python train.py --qk_norm=false --batch_tokens=32768 --doc_mask=true
Each number is 128 + 24 x the weight over its row's rms, rounded and kept within 0 to 255. Layers, rows and columns count from 0. Numbers have three digits each. The size before them is the row's rms in percent of the matrix's.

# q: layer 9 attention query, 128x128, rms 0.14, rows 0-13,32-44, columns 64-127
# k: layer 9 attention key, 64x128, rms 0.139, rows 0-12, columns 64-127
q0 078:176129098062118137096144084093131156165166116140115112151094174121128128138137110136136170098157163117127127119090149116102173119151127093119126109140127112106129086130133122143117137117134095
q32 081:127118136148110096138128089118166120131150142110112122117131117121123139152149128133153176139127140152128121102145110136134167113171134117149117110084109127138118138076167124115142161158093140
k0 065:110141136142179137125125098132094113150079101135102161162134101111158104114143145120157089119108136127090126125142114127122118092124129111165069160130109142098097160106146092129128173124135126
q1 085:155104151120121131142113128134142156112130173145139132153163136117118159103101165100159107093148165161137131148111090129139164140126084118162167086113127153116170126116091168142167113128112137
q33 079:122167111115136124132134116087162098113109167125151160101106122116127091149100164154097155091141155085128135052109121114147103132117094092111131108097137156124116135081137117110124160127125145
k1 064:118114110081102169140142077144136100109120129118162144108123146117122131139146155143166153173149135156118118118120087121094124142139084162101107140124065150149140107107162099163120139123181133
q2 071:105115151127137114109119109139117126110123119117100110197139136110118110154174099096121134172133153169146162092074146104136074109151153127167105184120173145141126139156111112113137144165137148
q34 087:161076107110110133135128115148109141154106095111143105116116138099133126159143181139091142097176146139160105142106113104092143156121145146100101146136099152117138103077116121149111149148114144
k2 068:125115131125158117114113078044128134164099132140078170131132152092106104127134142122118135136134095089087139104125115142130148148118104087083093103085099166110107161133152138125176124110120155
q3 073:119127142125133127121168108122153139126103146110161147144137091124142105133142109105190122134129145128115134138121146125099090108078077091163147158147144162156078142126146142130125128097158140
q35 092:101122133124124108116115125143110167137147144129094135152136143147156115118107209179092150140135134058158141126125087156106120136110138158165160118079127129135097147100169108106124125080111154
k3 075:170089106109171169081147104131150154148159143107155128119139096123127131149099099170191136165144099153118111135070142137125107172126137109107138123127109149137122132122163151153120154133109150
q4 073:187149111094149121124150129165148162123179127186144133136144137124089104125109139146117099154160149114107103114090133119108121126127089098087114141145104093146129167122165115126156144134122111
q36 082:111153158072120131128127117147159159113147132168107137144103120145128129136077122137169151094166137102197129158149088134129189119142122139149099136105151156138109111123145094166126130146099177
k4 077:144091148116155174097108087131123136142137094074145169098101115111112186141151135149127125115157102106134148118107136105137122127110131136162115139136121128126121126101144117164065131095095136
q5 066:135137128092178158139096104098117119097167138146164061144124143118181109113126179134130118155130143125106084140144107112116141134089111130137141102157131077136139196135130185109065119105169129
q37 081:122135106142135116142176146087161124114142117073138124150173129144123116106127139156120125156124120128097127124146098131166095113138067111107104151132168111110107119133141137114145143106124055
k5 067:147139151130082142143117148130117114161091095094152120120137141159136140112115110098130167127147148127143150142163175132129086118105178140116118119164169119127115142089073106101087158114135122
q6 071:106131168104149131129070136128151107140161157104128145105122103114132140124084180152115086083147104063125089132128139133141184111131134180078121134117155114136134166108091129085114117166126138
q38 095:151105131123178126121150141074135125133135138134167129124118107121163137125152076086173103128124122142100124127139155082149126136110135099137104134118123131094056152153111120120130137154176122
k6 078:117108148141103109161131149148127128131125082126133119129132187140099103099151136084087149104133123140135133153164181132132132120154156113134131149144158127110097130113081133089168099122143127
q7 068:122141153127139136130113115149104104149144126145108126099151094090092068088136179115107113112155131108085137133115089156144155168098174179112155125111140127132117130126107144104117116123121107
q39 086:119132115140134146167142147157113098078132184127105113141138130144113104120155104123123119120169160163117129143145166120162099143084144110096138126123126122139123135119140160135149109157162109
k7 064:131123065163143098134105145126147135090128147171086119152150115122154100099112090108099147100168145147124130126141148178155107130112123092131113140128150133142159124115114092112127156126138152
q8 075:093170148118117147159130088128139158153127150071114139153167118161082157109140158167137129069154100107156113147147117135142149121098097125125097130149105125132132173044121165107119135159114167
q40 102:125123115144153129156118137118156116148173165128123142158104172119131144170134114132119151147161092132161122123146114102152110098142086125128149193103134134125118136086146075099142164084115130
k8 085:148128083149081108173124137099125147177121123120112117114154189139145099140118133189139122101150135114140165171124188149134087132113106142137160161124166109142104120104120153163146105136134112
q9 069:116105145155141136124154109182136114120142129140139134167137089145080126170159081106141121140082141144144128126080105091089103184117137149132115123134185106144108074156127113123142085150136097
q41 101:131100177142122124121109115140160122130137138127139156132118102095185125102124135162182155118147172164103102101116158116121111147115076131155110098107133113132099137111117140132144107147114079
k9 073:128091121113172114160092116117146132181101130156168136147159145094103122139108107152121124136093112124145132145114098181143148125095112122111127118098070135127109101141127160132148147099128146
q10 085:105107128136118094100134147159118115092137133116109137131148143186153147101122122114103131133134127142151129178169081142140170153127145131134145080084145134151101124094071141159123079129107148
q42 117:122076147095137156098107116134198151165109119129181133080120144115160132133130072129193113090126146145110123130138120139131107133114128096136119093113157130103093107153116122165119144133157101
k10 080:091115181140113124155142139105140144170150113130118137119150155115117074128155126107135122129089151126126130127131110114132100097129120129136128142108132120134166146126126132115160126097151137
q11 079:134136127081140127139132123164104127129130119171111152111146061085126123106071149093118139125151080153142107118128138114160166130095107130091115089097124138103149150089117113127146132206108120
q43 083:167140134130168110114114107088138127129116197135110159161110124125089106100137091102141098108105156172124126150163095113118102112173161140144134134115137144185148125132091102108111135146125128
k11 082:155141118106103108124108096150137161115114111064139148132118147134107120139120144158119110133137118080125113116113120120100106142127098126084099086164124141146122090109101148141173165133102116
q12 095:155150159094093109144114090118101109135106170157155106131101140140121136107106146126137123134131098145130180133108140134120116085166134134104121175130134144147153109162146134134118067109182126
q44 122:145173110122118081142176119152065169068157100097087100126100152111122115152121134184113131137136113132132134142136160134138148130114133152133163131173084138151125138108153113112121114120089183
k12 099:149132164120115100103138102154139122139132125095124164100099106100128114159092110172137111130139124106141118098095119086117151152101114093153097073128101133161119117142140156155096150101127109
q13 086:116092134190116136084151144116071140160116121147101102113091145134126116132118143137167105147123127117132155139153107144134118134124152135140172124114176118137111100139137101103118110093114140